{
  "head_dim": 64,
  "init_std_up": 0.0519,
  "lr_head": 0.0432
}
Each number is 128 + 24 x the weight over its row's rms, rounded and kept within 0 to 255. Layers, rows and columns count from 0. Numbers have three digits each. The size before them is the row's rms in percent of the matrix's.

# layer 2 attention value, 128x128, rms 0.296, rows 43-63, columns 0-127
098:127151156110175133139136135147140086114118090138093110134126089130123132097092133114146113098162140163149137111137124106117097150101126123098084112114108158113099134133075115101137120121094130155166140106135126143129153123167100071186137099139138118120112116146107163073101133136138069104131090132117134125118086142124109134104138107154122150155123126087112106126157164187113129170133
095:135104151152087119081141133126133115081159105150143141119122126111168108130145124109131156108132137118158142123107135097119082133148147162147081134150147194114118130140139178176148121151118121106091146145127113129149101075138140107167135134146123160118078083113098131107121118140130106154122133122095153167141143128095165110144104129101079099091093122149118099157144149162146101144132
092:101115107107127149120113147129130147128159104121149153094105096109108169117108129103127115144100056175127165148122152120115145116128111140153110137105180096147128104152167169123135117112119097153134097147142112145107153144139140101151087180152144146108161130124100133130143180107131152113132178106155099111167105167100135120115144148142156161164165182132116122122112112115153148126155
096:149114106102093136140108139130130146103102113122165117126148080142088118082164069163113130100130138107146114128127165117103141128146131135141132108074126128106149102117121138152087098127108135122146148132126153153151094149107149119125103104131134137146159201152127125084166090124177126100095135123182120142146155146130139118137128171165146110128111129115121139142102158108060115159122
087:128090093133155173109156093108104084149123130113131138130123111093112158140139141170091089127124161131173155127138127145094096134137131133134125099164089111154147140140149139146099129143108155136105174120149147123181089143152100127116091156120142112139078134119177121141122119120100117113111142186148141114134131089139137089129116111135131095096150111089134115169136106104155176086116
093:141129115139151118186056122094118106090102132106123133145132169134108185115170143152103111105109102095141097126151153175124128139167097095164156114127151118121130159154100145160171113096104146124102114108103113114119148144159115143085149114111141117100127109168141091125146127092128135114099143128107128115121182098110130152105116130148111108171127116144125121148148112148129127076146
092:145163093137119161112137123134159125149123098142142152139124150123154107136155139094127121151112070110104123121174089139152094092129099122125156097156120167126115102122107127096131105143109124109132123096179142123154170119164142121117153133159123091127122134129130121155139118112156170093149108176137101176088162113134162104120179100103159149121152140128106134142144095089116101186149
093:121117138120094167144131126146096126113172121130116167112110117150131181122171145082129075157120166164157137123117131149126147099140126080137108111146122159142117114140098185116175117146133146150116131140122156157121158120114092162135119109124108123126153069114167122136099127093168099152167135128131132100148142137148146101136133105150111134148088125103155129056101164148111123120132
090:137124164106106118128147133111108094156124171161143093108172137120134117121140105143120117171105161142154130101122153115139096138103102104062149108167129079143115134146130132134116129118136099107160141123165107102147126091094118101133134121096130158089131162091144153146120144110158122096081104133168133148119146148148137143133168112128092122089106120151119100078122106142169072113158
103:174110101120122161124152111142121129155134110161131111152129144139114139115129113155159110112126125078134120133111107139101094126126102187063129130170141115124128105166136122111135112097094120133123159139127091159122143144160093160141123135079113169144060154083150116154117143138106157136150132127091126097162107122109150069136113117135082155183140105156107141120115125130149139114107
086:106122137107094150131140116136119090142132158112159175162106134086114125133183146127139148107080121133148112136133120097142137108112117090184131066134123141128149127060107121103138118140140111128137140127129167162118157125097158131089112127186135107083141116096138133101117169142124132176147125091098127124101137165103166119131136098129134144093128133119115184105128112122114090117108
082:092168152075142116196139129160112110103096145148116101126136108132156157157083122104090130103110143117133116149152118113140144117165108139115143158150135116140126135117123100115117163131122158138074157133135156136129153152124152128098146140144096125097126111091108115183070121119150156088098148127119111164162114147150106126173155125112088175133113094133128112126113148139111171109102
090:117098105097124145131154109166132154087117117163134158126129113124093119142161142104122118131141124103079137142162093109083150113101147125133154157110134143137126108119134113163135165115101107126111126142133127095137164127120161137113109101107156130169090106126170112093136145110124156123143159147167123142132157105157148089081087119183187129099104170148117169134131148124081101105154
089:137106149118101086113131165121101091130187140098119153143159139119119107107133122100159077100130128172121148158104170116121081114159174146107153132115130140082136127076143116053133173138077105174118126113140134120148134099143134119118127134137132134099120130141140116106135141135154140138125119171112095140167153097131145117119096107133104105154115159119125149083122109121110167130145
100:150120076128109096094127137111126119115112116106148122149145134115143142112112079086087101162138154141127113180146121126100153133176125114097190132116119081137124149088076106171107148171133138117089123131140128126127135134085156134165111128160120150107122124148157135121126136106176108161108088149096108137108124148136141110108105130124089127163149144152112130135144121097111163175166
085:103153160123115112095105082120152084154118134098105128098158144177155109147167077094139099182130116138079139120156114091142163130085121125137121146122136119156105150121117121130133102131132124112156152167126116141101123148170128113148099101153133139086111137118097136135123147123097112158139130140169096148114138092118130126121135146136114187116073160113102137143099130119186165128129
086:077154117125134123132140168140111124155158135150117148137132155148163163140102105106089085128102163119100125123088146155140132128138184141089128115088108120133131128164134148166156110126117154118128150098151117113148106123181146072120119133156144109125125133141166092107111109072136105161170098126143188099132130126144086150147107178130112125130181140150142126117142134163134135132119
092:117126118099122120125119123092110141135133190155122142099088170138110111087108147124134148144180139113203134101127120160143117119127110087101089139162159126106117118154109106143122122114186148081167105164132151122134120134137139155161145160119137145147103114124104114124111163130179143102152085125158134111133115089130111156125135113145106102111093120146106168159135087117163134143119
086:167146135103122139123179166098116118114094133128137115172137148148072139127129168119115116140163164117107086145082146104156130140168141117135161136081125079169139094120131112157119075128133115132112116080144130134159141141151150136141104102108156129081151112118115119137160120123101155147089139114157074150144144133110112129153133114125139126122101117168081158108091146125144091134128
094:153110142141108128136144169121129091114042084116122163156133147122104114177118152115093083120117112095128140092131154101104132146124167117105075151134110139153150113094127116121117103157120143099100078149148165139103094150175087138116163147135118113137137145157158131114140142141106158095122150117162144117139127087138155119133119156123120122123150101114090137127125106099150087106151
097:159127156146173099145137110137118147105150128135126144103179133124138134148112138086125125162159119146132151117140139076123149180094097122083154111127105174094131152134151173126122072140095164100148141126151080170133082156104121120116142125139124155086127121157112119122091165130129088111127115148126095131126107130185132140153137131124146143134162115168095134159158104155136155127139
# layer 2 attention output (transposed), 128x128, rms 0.266, rows 43-63, columns 0-127
093:136108109112131143145106141143134107096167095143109155132167161124111138135158101068143128160132125109100141127133139142080102147131150133134174103151173151059151150128133107108084141124119108114099159111137148131120085167122168138157100116146156135137131156161168074121162153116105171103151150170117136098153154135133147104122119121108099138116151147117107129167130096119115122099143
100:124147124168106109157143118137150160107127113114154134151156103129094150167124152076128140149144173122116146140110089147156128128114154153205173162151146125124086168137151086142111146097110158138119117135123122100118092126128111099096126145109145116126150153099126146136130159127136168137107110109096117142165149171113132155139123130121120167093189110127161132119145131135083142135179
098:118093132120125134129157121108131119136178142120139124120120125145139082146177093109096124112113131122128128137083146168100148121135079091149085109135119114135116179148124138165166101182132078166091091133125125119105145095123120135100109153134117107071124105152126111146141113095176108116146148143122173132105139093102093113160138162117143169110137134144132155108111152121106152159099
094:158147149119161124138119156151155164139183127102125113108119179107145132100143163097131148105173145137144121150082088120107121105148143136164100082097145147127149157105111155125172090148146141126167096105158134100169126122136115177085164133106142103163097139162128155109132111148106131098166159152136148137109132101148122100124130135089136129120174130106141119132121100104103140148147
093:139130136108103174144139130130135136140178138150078123108138121110159154180085170124117143162157052167154157158108105138118141107160100115161143135131111141124126096073122167124136103120119148123110130118121134153136165115106090100148131143142170092122160105131106111144147108115133127113132128091108080120150098139184130142124107085128099090116135098127117112116148122127152090117132
100:153164141109137107135106132121130098154123120123094106171180141138202134107117165127144123133149149161166143149103129100127125113177117145124133089094166128102161107062135176100114166139116127129146104168135098103115129131109166114145125110144159133106170134119150097110143161162138140140098108156141136134121158120136133143113129160127168151104103137109188131130120156144131124163126
086:144091096126094094126127082103137158169147133148141155131106137156117174136128112136109092085126153115123163121085168197096127135171128113139161151168122113148131093141169106127126153146110153120091114151102157119157144116151149136118137110072127143127154130134111157118150126163137141121067166136144142135135127132103115139098123111132127063116163139114134122131157150153117145135094
096:140137109126159139126117095101108154153097099139084102101105183126152104175142143138116120165089094118103151118132140095162166122162120131126143119159154116114118127097113131136122146093167132175104109113139129108127148148159135138102142147149072079162124176121124127136094116103085169128121116130136139140099158101145089171166124123140097142100176145133158095123132135140152138125110
097:125189156130124119104107126158136110138154131097117140150143137146165146111088170134136131170117103109088112109103124148141158177124144163126128154146168090145143099157117115101129098119073158123154115141126117115149148171107122096086132125115126129178126085126130100158089135116094128135112161112138092123142116191098184144119119114123140137148155156110147076135136148130130140125145
115:161138093086123150145141123125073079118160133126143124154133135140091090164142193131136112102138117136133129108113139117113164133127105141132096152111149135087069157157154120121177149130120100093142127159150130150174125108141148118137057128138153133120118167117099136128137128100129130132120126110152100100140135129125131103141123102138156145050140125155132116124176155136144108157099
092:131121123122163082062127114114125114138097157153125109173133170154139119128115143134141152149142118111109147124167139167132165139136134092093154133155130175121142101088102106107069124117153150156084120136100124106104130115161106134098124128102124119122129122136086169170134107154143130117129127130143146158130122136147120135148121103085100086132127155147126109115077139060143169139166
085:127082137161157130087095121119093124112124141149086159123089122142122111156123149119138133149135104105154074099123132179112167123159130132122148167130127118117104146151122140134142138093145145109160102105091103123110151135142140116176153148165098170137118135121146097116093142103121100137079122130135116127098111145139104134129139143104095104114105080140161068160134134129148087060117
100:113141078126113143167162117111119175135076158163130099092095109122157144120084117116123117069125123106142115159146101119110114108145082135117091124109129109130132145127126189137128171149171144167126117118122131137111122128133122118147168139107133131122091105122134139080131095096152162105132139136087116122123064097160114111106145143119078105093153115107135164125135158113135129153109
094:151141122135165145162161091145164144073126135096159110118111100144102148151132138152154126132079093123122121104124098174112168174124088136133132131160152160139161140107122126140140169119134157132175170110146118147140151158166140116145069148136105085131129126152141162132127131114161188123102166150116110129114163102137148100113137131114104139127148138113126120161147125098125118175151
096:126142159118157111118133149137170197136106165135120122127100132120136119146106151134131168100079103121127135121116149132167062151134107108155169110146114110132089138114108102148131104086125112124153142083140145163157087103140112133159178149120145112168139107119158103159180098147156117133133144144150110091126125101119149150100099135125096134086093115117147135164129124117149133167119
083:100115129136084107152169147132087152106084128119083113136129135127117127110125122096095128152153116132123127169119111127145141147131174114082119164161086121133085074114142102107129172173105067137109149123175075143119154144117137134101172135129113115162106125119077110119142113133145120113152102119127142113082151144076136115135129118130137121102164116114106161145157128110103144116147
091:126135140157139158120073161112171147158129108118124124125141178104165159155157111154142145112092062159124131138152144125108110122113140117155151116140122086074146103161124121120111159114161128078105149121144136109100138078112110131110083138163097127158113121129146104099139119129123116125090090141139154118131156135099116156100168156174140126096138145127123153136145088106097120112097
086:167120123154106148137104104157131046160091085154122158123147071119136115117126104147108152135114121097118152152116160085159114108127131162097122100112140139122130101157169089103121132145110110152179130124170141115131096157141125104118138138144124134133165139120107160126164082153082161138147139108143122119113138161103120150113159133105125144121175128154133126114139093147127095169145
097:139116127118151105110115078122126121140142156087094134149152131127133079100065153113116096116110101113146115117148121101074126145123143115103079106148112089098143175106158120143143138145124155107148122180154142141068157113101122159132153131153132190130117144152139139111093124151157123110144132119143149125135101122089147137113151148147095156118102160083116104159137123097157111138143
097:145135132138110156104143124105114092104188125132090130111140133119118131094082143128130156126141134128162153163080110153114134106167151098138088124161131123153148136127130128111124134113174179144119185138108135145105120178128102164147115125150177164155124151105089164085124132119176148130133132107114099152150106112134146130082138116137151137156120100102113103127164098115099165138090
102:147160170151098176101102157183166183116133084113133140161167097156112148153122122155094114169107126145145139143133132144152094142153100134128157167163119119093136112148127134115141139144118105125127111102093160101137119165142120148103119115143174147160115167148093124106135136120087118137129115173135157130131114124140135154116146153098125177137117107107126088087141146151094091131123
# layer 2 attention query, 128x128, rms 0.317, rows 64-97, columns 0-127
079:141146129151131102101117122109161122123131137142093142111146173114155119124118201125081148150170170120159112105125118143096102102142153117134127071136157169121127140106156110117083087111123184081156116119077142074131113133109120120135133138140094172126168122136111137141152154150082146125081102117116146101159088134145131133139133121139099132109090122132147142139120118120149104122111
072:119111118154136096149106128146149122121112157110104116168134139121143141123134145091142098135157154126123123168106127124125104149138143120168109090148142092077121120132103106147091134116111201100133122083138100113141169110112153124145115140157082113140116120177128136157166166144060153151148146123137144158100085095114135164146115146172086123124079141142163112120128126130110121099124
101:132096117081170173163120080112118104125161139146122102078126100165128082156120129098168116107128105122114143135087113159115137122148121137131117135144142067100116122148145169114117161165092137134123073165124109116151131151160124135147116096133126131138064151104133118170161157108115167105171123119123127124124145135118110122129125119101176134136120131100141105090125122160105115091133
076:132133113133104120103127103122104132127129109142090096125143160130147143119106145147131151092143117158101145137141050161143128073123119141111135174135116129148151124121154150122101142154127130149118153174109131085171128109122126140096109131107144164058126183103112139090158122124140148082117096143083062108132148142163117136094124150130134140123098095134103111132147123129161112161108
093:127116134172175106101138118100097144117113097148126110169095171116088051152133137146140104133101123132162076106129117159164148141144135089126112093140136106144131164097136107145133165131171164097082159118128094106132125091078150110146150115152129101151145127121129107062142139118147124164122163129101147130133107131098112127125153105122124154140125153121130159134121144118115132165136
078:111091140161135128102112128063165122155101126091153116114151159109115131106111124090128086175087186122101165104133119097123130124134122085134122116126127114129133161149132135147117140163113134132157146059073079158116107130136158078145119130134113109108130147128125112115129146158160111158111142121171126104182102129097151112153145151119130131122128135149147165156127106124095131102143
101:158128125156132128127158111155159157083143133156164104122122098114096132116102122155132137136132155165151127141112147109177138167134123180111125116091119167142108117043103135178103097130111156149181123092121090136136154119117163083131132150147123084104139108121138121143133140144114114159112099133110127129146112073162117125109149148148091137120137119116172129156140113159146117152108
096:109125150107071090160123132124156137137174109123135156123097135172123138122151121161146163098124152169110100083075133136125107136092139152123081126155096094142124145128148095130104137161135101111125142114133126151173133125098085142151142090117122078116171117131178129142120125143130139135129157088120119141145145121097144135166090120176143156118141102149133134104157077095113137131100
094:105128129135186109109112143173106142090130112165128125146123114085160121117135129121126142124089146088146137158172153112125126128156150164103132152113136150129113120141144129113127151139113145115084143125105144126163103169128134121117082125106095123154138130109076150081139113103141133127069145155143091124169125164133137082168119104157152141063140115176102125130133153151128102167148
086:100149111093164098091106102125099094126097092127143139115141108161081121158094077156120099128089137139095140116136121074154129085154137118136099131162121157122110128165114068107116137150124153141111156142171142138113120118131122167149111123148103133117137142154107131105164130165122131139129151109140145125141099138125119117096108124156107159119100148178101146139146104066153142177127
092:084104135118128153118159132130131126093148119130081136095112109079149092095157151093133133091150144149166138116102163156094133110109111112136106114092143115102121142123168159119152142171113102132151100160101129163157091126164100141149095105108117131153139148120148129077124139149099075106179144133114082114149151139140130154125111122114107102156151116112114138128079154151120095099115
087:097113136166093123173099156126149141157150097101091139133109109139155135097149109126138145122126132124102155097150113104099091124097126098119074103094139106082114150099140147187149102097139129082146128088141138128135129136146117142106116097153101119124107114103145153110092125131101113130141147182134144106117168114124125122100152103086104125096147135173139176130118123111149144070109
095:098096087095184134100137126135113078132147125126124144113125119067146152115137120145121097145145154157092098151158124125114104143148087098151111109141131155125118102122089098131123098120129130105115154086121164194133142106129133157129166104127108129126129166103120106181076111122116074121155133111090119112098094127113126080127100129101099118137130148082111129150124131130160137122141
102:118109125118151098197127083106162134111096169139148129103121104137122099133128118146107105105107129135103172166163165146147085117082128095125119146163117104126112148105147125139119119102181175137096135150120155154101123138186109130091160097073142149152140137135130158111114109123111156117134100102131133128113152125131148118096126150126124096111142159152113130132079074147124155137141
104:106067166109125108140116134110151163116132106112103141100106171141117156111071144112128131167109113082113136184137158133164152127138132078173104127100129102121125130085091161091110079162110100126114153131145137151174122132123130111145155099154118182102117131122108136142134117121097095088138156165134122103123112118106126131128136131101130139136092149173136123162138147101116120139111
127:113104129112141081125126123138126085138137147107158134112126171136109173126126100113183101110159146071113114083112122131105119100115138150139135164170105098101118120175115106125147074141130104117129129142121121154130109134145138103128102112134178134086108157113136169160108140186117154113137116115081153133103137076119113110159125101197119155096113136116107137125119136107126133103135
080:141144094140113126096167107126140084163175114152093142106139119114139139093129130108157119141154131160178151092111120133086138137161146122146105081184152163130117135118090136101153157126166156126121121140126156143112130097130126155111126111134091104176143112096143132129121140146141145117197143125109110146158143112120114096151164157141102145105104111146081147091133116087143139094101
112:156106130171143123143056129127141074138168143180156122087062147116131202144154143133146164173139106127142119080141133105154131121137111131131119146150134106113153141141141131188140104113113112106131117143134128128162140144106090136175142138137094126114144157108118083121075121151119149135135122129122139106122117100112120117170120111154140106114154154148116138119136139121106136088143
113:118070103125117103146158144111106163127135136101121156109122120096125105130112089171130106119127147119147171125157112134111189150098106130125132103146125130074161109138175132161127126159163111100108150168163121128136101121160121116105164108111146148109114106133130155076130131135129141100137154069132152132143119145066158141126132156132091102141184137160143143114104116158131132153151
112:103091130135109143136132116130125117170117133106096130124085102152122142146128107099104105153182116135124087148147092145129108127157123127110133109096128117134166081165089109109102123154123119166135136165131129119081173106091115150153078175135133083119130149107132127177118132088123142132130125136132150149117083145092108136077155128186108106097144124133157094144115104127141110166123
111:086151112115167114148074149187151151142142123119149142123095163123114098135157148109118125117089126125113174111134101146129154131098137096170123104099113140131134115158108118154122107108096140136171153168115113128107133153078096140140090150066121116096139114082108145107104136109128139127109125143081159137155129086126112146165110144143132119153120180127129099114112174103116134148139
107:144129123122124116135105117122122086150103131172103172103130125155137121111117096139069110148116108155116139128126100140112089153129146138131106128121100140104093170083119160122138112100107111096176173117135130103090185119149117126117140089167133087139134125110101138097165165135146142124123134109128114113128164141137082187121130144086123129118112117112134140138139132121207170109106
112:142161154102133127101122105115133087129139111085124114136143139154161145091106158139136107116173126106098129138144120107134097158116104102145152122164094094162116106182126146103158094103116131085140059150120166123128128092127096141127119120116164138098157117127107190133153119120125102122141104126162109116144155114172145109120144150132169151143091135143111084127105141114136157177158
112:154159116123128159141156069152128115125114130133103098157142140132154098115123169124111115117137166085111140141099101115151108138161163093121188174135126138201151143094105173093152121108120146131087109112107130128131088132138124102127114120126164131134183097128138085129124119159108097132109131109111132118131115148127092080155098119116111103094098152124146173134102126116104149136113
109:127121139101178127123147164105124163088134178144158098095094146114141127114167179136135147140134144141125093152112136122146113160146096133153096165086105131143077156116120153127137178106139123137078155103121121143105159177091156116122125125165143122170097148140143118126122115111113174145117133132185164142133108125103151112151111113136132125115133169133180118121157165133110118129135
110:192157122163106136150089121151132131161088134095174101077105167131125125107105113097128094144119131112139126141117077141132064120114108101076107121115134153181095129130111120112103125122144097129112074123101114157120091142129113115130132150142129146127110138152117115110118152151172126109142131136158098150139147124174102109100075151135128136113144139129137150108144096173100111145142
106:128128108097096141110190135099154114159107157092130087113124177185096141108125130066159118132137130120150140119150133104126143098121159121136117092076143134152117139105135169143141142122143164103166117121145121104124151121145126140109111166131139151149123164117134098127101120137101067095151130132109116168103125108107123125188111154150118122113103157130118148151109130147118178130081
109:111132143151192132117079140134118113138118166113115155125131144167171107153166115109139095121120119088108093125122167140151111156116102095095165156100158153143135101154088122115108152094112134114146115127118146167082154123125133133145116124092119136088139121123162134125137117143110152101118121060117166151096081091146136131107073136108164138124152148114128114142151115121151137092156
105:107113097153130103114136164158151149105159136117082128135123097109120162105135122134131127149137114157096131139124144139155052143146133164111175151166138105094117126123133140119109096096135107204149128123154117095100151136125134134158152140118109125140139108129188053113121134103138135127151152137121089155098165140076129128135117159099116122122133133155121141090134120111131163088134
106:123104186116133119112140122116129141132151153133138117110147066095127145117129112116130122072140144090133125125107123131156119110150140106173111088176156127159103111170135139145145159080116139105120114144148093122163161102120150114138156134130184163141139101117126085084172146111132088136157127142062105113112082143108119144130140119111146096121119084105131135131124170156131115102123
114:120105163149121131095123113142122144079106134102135127100158138121127138105129152096139126159159153109115156165127096137143129099098159164081116147094171122155113160131138142100117130144124160106092133139098087099153119137139163110115137141165112067127162063156086097139132181141138096142145143136126114091089114119177114136113119136116126143135132078128097102140128112122095105127146
123:122124068114094120175117127083124085157110132114126138141155148142143165113119135139095107116147108094126126133129116139164156166136082154104147139155189128093136107135104061126135091144099152110119140135098088129119117114128107156140105135142130123147125117139140119148156173185137110150157100135105098139117122161083129156120114110140121101115099160171145136137156101151168155129100
083:158160145098149141130143104140109113136112148165109125081134145135111164121135123135150168096134090143145154115114104148116159088095101158119118129086118117178118105162163151098129113157119096144110128172126140124133114146121135148127139155103143183105115164095110116095140150101146140068100123139106135131115149150175106129125127161143194153137133097095086117096113156162139117142137
088:166164137163179128153157121139130118154128145098107124146134137148139104151154132104116108126137096179157123141145156134116157133125105173187130150136127120168108141135105174119170124139122118130145115166154114134140134111167162149109132136112135111172099138107120125150128125115140105104120162139110150191115123122175095122116132174142179165101081108115128144087093178144139147126124
# layer 2 attention key, 128x128, rms 0.298, rows 64-96, columns 0-127
123:089136141140155112149125150137135142095135102101122140119138131162136077108127190092115130182153121135127121097127130136131127173148142130141151157129116133146145119103108112139116154124070163114143115079108106166164125108134144103181089127127096071147106093185137155162118093154093138121120161102143134137132137119119155103138100126154102116107090117121104124154095102113173121128122
098:128129187095139163132136147102131134109127111122129105136131121123136132091123127139114153165153120128081185103139131085151140114123148139157111173113139137136098133109136160146163108064129125143116157117122109130108095152200163134117134123103124163101185133117144138117122168139111174124174134121137139080118142134085153130171152147143177142140151116156112100162126115111115144148127
101:133128159142094166117120186121143139086140114105165108107126107098114165094141124085123139156123134157131103153117129111173089135107100116125128144145123144104110127128061125120170146097132123092103196109146123162109145088095098122110110146101115145123162150142132124115131145137167164104140127191108115143125115142157151112117119131128123121091175149087128118134128130126094080127128
105:129137107147105120071075141083102129126153117121118143114090123122092128153117109160130122097131104132115083143074087122149124134141098145077174083127119142113155129159096114093128114148122141122110132114131129149106184156119075133121146103152121145065104170150100113139106129126138116157131058097115150130151082124151126110115138149142098121113124126141115141160135123132121129118154
111:089160109077109115112145138149096104131163117125129125132108155127129117095093138128133089160126089138098125148119124096107155141163117109123119118118163142114134168034082110100125152103151125157105141117113147131125161147106127138145101152150130137124144157117108128148125123128101118128147137176097155145140136141132127115080095126145112116166121087171085075134123142081154098140116
113:128172141119108127131118123166117127080103110138125094136104144149109083086131101103124155149102113100171144120112155133177114167132144147144122114142130137091097135118102116095097142106136117135084116085123152151128084077125150097200130125137135137139148108147091103148149128165149162103135116124134122102116166146111139138140120114084113153111151132113089083111080114113151123115159
101:143184129101123127107126150158143163122124086095137096109151139144158121120125119104108171140141153175143133114173121156092097142147171076093144110113161174118118117101132121127161119110143119098098145153129118116117134146120149167106147137087086158134116130142111103120171117152117161161161153164151103180153145096151116084115120152141142119123116112113101139122146082105122102121112
099:147173080151169091115185118179144104111108097144130133165166136159123112100118135134129136159120139086149147143131152114135097172132137073178090120146164113108107119051117143138135142153098144119104125149123191130107140161150098129124098126149139144136167122139127098114142140118117117112162116140128110119134150125093134142125155123140129151132132158133100121147149114113174124118095
107:136113170153129090106160139131112143156126097111158087110128166138092125128126123109143084162121140115116143149149161058090142096119107064138156122131107113126114094111137098137105175104155135130121123075128088136150137138124130075120171120104144101159117108138129150105125114149116101092163161141107095099116120141097121116129109137155138146146136113102115111159164140099101165109111
104:101110149146164125125090138157146100136156108150094109124103167122146088115101118106102121133143153058146133164152170132153125146081112102138092115143135115141070129153132172136131164130127128107142147112106143133127115134102144092135149124085139105157108077093138162125119120088168132117148159154138122109108131094111083127117093102157146152130159097146133109165135136091142126113105
098:163102139157096123116134090146129149152172136198125116169138108106142175148120103113112123143150148136134142079139093145113162111100112155148135108110106114110135126135172108127105106116068114143132138102121130119138139160105135145089165137139129155128160120135120153123127098117132094142095089172137087130111122152112172109108147131052108151133092133112138139172139121140115127088112
091:134121107162161121103143104118136120111167135162133135128126153105136185133133163080128137160105164074170115148119140120162117099164137124104098136149114135155117147110195128079116111131124167110140117106148123109136116105093122096122161149160105146121114138155126111099100159161140148104102085107144104147109123161125097133075104112142143112128124075101135095124143144136138160153097
113:161138128154098172140137072135137131118118119147119144081126136100087128108163112084108101155104152117136170141069095163125119107140163157124123110134149113099068126146140136116136166151136162137129094102130097151125157100133174147158088138144126099095155108148159147102156134151143137143177171147161157165137139141140127128145138129133140119148099110104154127114159110118108134142161
106:104121130121144104126130121130156164149114119151149102139123121121128128063085138144086172149114128134124146146119118160088132172135117114120101117133128128120099143105147129103107105142120136150114179150167150137188153119118143150143174105111082100130133115157125142083086142154110137128123185122110107132105099143152076115114106117134115131177157180134154080118134126143146153125081
108:085149100140120160174156108132151122135129101112112155115154123121150107108120144132105145150085154134099159148128149127143142140105129152101101108151119149154101136109124096113118155104115144077125143114110109155123070111128144075087131185083084119143158151106116123115113103169103149129152163095128106136099131140105181176094142112154137128079141120167123096147132124122137136144112
097:116094090132105154112116106112142128118105141107112162125136128141143119106108099122083160133138087141112111152117140117156140131112104117205134097109107109116100071180181103147147135120134143068127112156125120135115103108123111119094121123118140155154162115113132076114097171151132139124068136102121117108151098134151142118138107128113183107159146158146133134152165117116103116162140
128:074143156154123136112116104149150123142140108138123133123139118085129144095139131124114128203102204156113116107128189110156125169133169112192124116132148094124081131120132103106103171153146170169114139093103115155111148110123144116154145107124097125105141132122131115127131106113140122125114160158094130111126144131079107115155135140149126155140152115155102146139124095113151137147090
101:129136115140131134116154131149110105126134155138150161115077080112157114138109147120093125161138118145089092152097137118147111111155118116111136133107132159136107096165129188120150111143194102123154155119136153073074118091109135137099154118144115108142096140101099124162147122117125149127159164129129125182095104129130158141138127094137139086169083087134118099111091138155143126129134
111:128187119130150102132120118117141152111117109127130108152146170171119160120125130123125131127134106153118126149128117102119115120090105169123097106171145130129135167119129141157086156129136143139104177114137127128123153101119121176077137127108085116073126141195170148099166142095079120117094126136114137121135153135156136115119166144089135099146162112136159071138110085143129149120108
107:175149086149123123121126156131084122126157129117123137167134166110127117171118140149117124122101123116141125120128143116102120112148124121088178117127119101151132146160121114120149122140128097083150126147139145089115129120131180098174092100128129158133148159127134133140163105133139110119148150147136140085115066159120079103148145130130141138102118175152145197093133149164115104097068
103:174135111110089071112132118101115125128162113121154137151125088139155101166105153138161136129138098120148124152106123106112117120089084178111128150132115083146147098137123142131112122123151127157104128172151129124162106084129091086121096156149091116152155170165114145137158141109135159143130114126113113096122156147096154107144164135082117142141103130161073138135123170111124119123168
106:136137121135119169125114122067124150146150139107098119131109115094121105180146138086130135105150098122169157134137123146148143119097170089135108151093151095162129142157099143143122079079116140116108135114119135108149163125153128146121171108139107156146127146117127070144072094075109121127155106130161122153154130116167060127164156126127129131125119103116132119108103153130097116112126
099:129163129157104096142109096122158125132115099155145185053129149136143136109109113139108136124108113122136139128139117128114133137170137143130113156126109157072136123107113101113155170108099168111131160121133118138111157169147125149091168053119126146160083092165149113117156137147103161126110142125075124129075105128147132131159121125144124138096155180118136119126112142113120142148112
116:133124153087121136114103156151088113157114142143088157093097122136107088162096147129158091129087087131147127143137132114090168114154142117116160140108129133124111140136128111079098156145130069165100107159147115122128126140147117127086178136150125127130101170136105184113107159124157132140098098125118125153113108153158128125116101112170107170125127139116158128124149149124120136060150
107:163145097106138126110146119164180128133110119110142156153146105112068161123123099123108085122114125116150111184119148136107154114116148155120122116137149116096153164106117081123091129125147075111128125134136147104165163160183113111113086171090153135157170139113126147120114156136097112104126145103074127124124162119121158156120138096120099119143133124134117113076098154107099131130139
114:113106134109182128159141143116109147139158090141110127116148109167124102122105109130154167133085158111137134145153143142099207150130153114128108169119124129160144133120128092110123127154087142117157140145120153108120132129105094056136118143168173115093145128146095157114089134169130144097121141139119132126123145121103100131139158090143124146157105134122114079140104131089155159128077
106:133137138101111135146116101150079113119135087126136147163141167095149071157137118090137145173141142130157126119142160144106138136158127163120155123145145115140133118173145102080120133102128090140144086136115142124086123125164154159158116134130112156119138115098103144179126171119125154190097144138128153123147146158108157185140137153121147140101143119149110160087116117114076143106133
101:093127109100139159123116124124159141125164159102128122144107108115108097092106094151098138186136108138160160163114084086161150112123148125134122143149136107131132142104129148111143141145090107121074134154071144113126105112165127077115125149144142112144163104138112096146103146110139153137136162152119162077158119156144091101150142132128100144113096152076130121133109109151108108112179
107:103134129136138166087131108106102155134113122153140150137139149125172141146152131136085095116075121162158112124120172124109140122134153098111075127135126149173126120106112146068112101142181110156096133134085167104155144086096116130116101132122110142112141099150154137128116117123152112138149106104126128140154136126138110150142163105151078142121126099124170184146143119156109115167077
106:127134096151121147120113084184115141110114128129182130124113184114107124117112125117126067139173155108089152127154116079141128134140133111166112131134153110097111134105120115125148129059099100143110158111126103143127110123140142125124104148134131115158106142123178149146127164126076134129110122101107128160138115115105134079093107089139105170097147149125190127151112121096151138134102
097:175132086152145137120142179104133142166157142175121121086084151090104084115101095139117142080132145111143143099121091128124126136173093123115158105104115187162160102133100135103154147132117149140103150129114177133113090116149131141137154152086155162131113138108136130141120113107135124125108091134107132166135161102124159104109130099117138106136132091124118131123148079110094151149111
109:094133165146156125132101093130139133144087135161128133163139112126185108151129130136142130115115086184119145085117127097117100104108167143089138141105129094127081087173132157156127109122171095143124144155142127204136133142126128124141153099145123164113121148130125115150126119162136085116114097149171143111096120150139112119113170144118106101128119128125128105097125116089108126189114
122:166091124132128170118105123080143146168133136123118138121110127109112113117156135149154094110144096087094118127122135090113133114133141161139116131101122140130164135173150097118146086107150072133142129148104146138161125168167111182084135114154137127135147144129136146160154079116086110165134085098148146141152094121109133122119140120118099082085131169147145154127163100129128156096154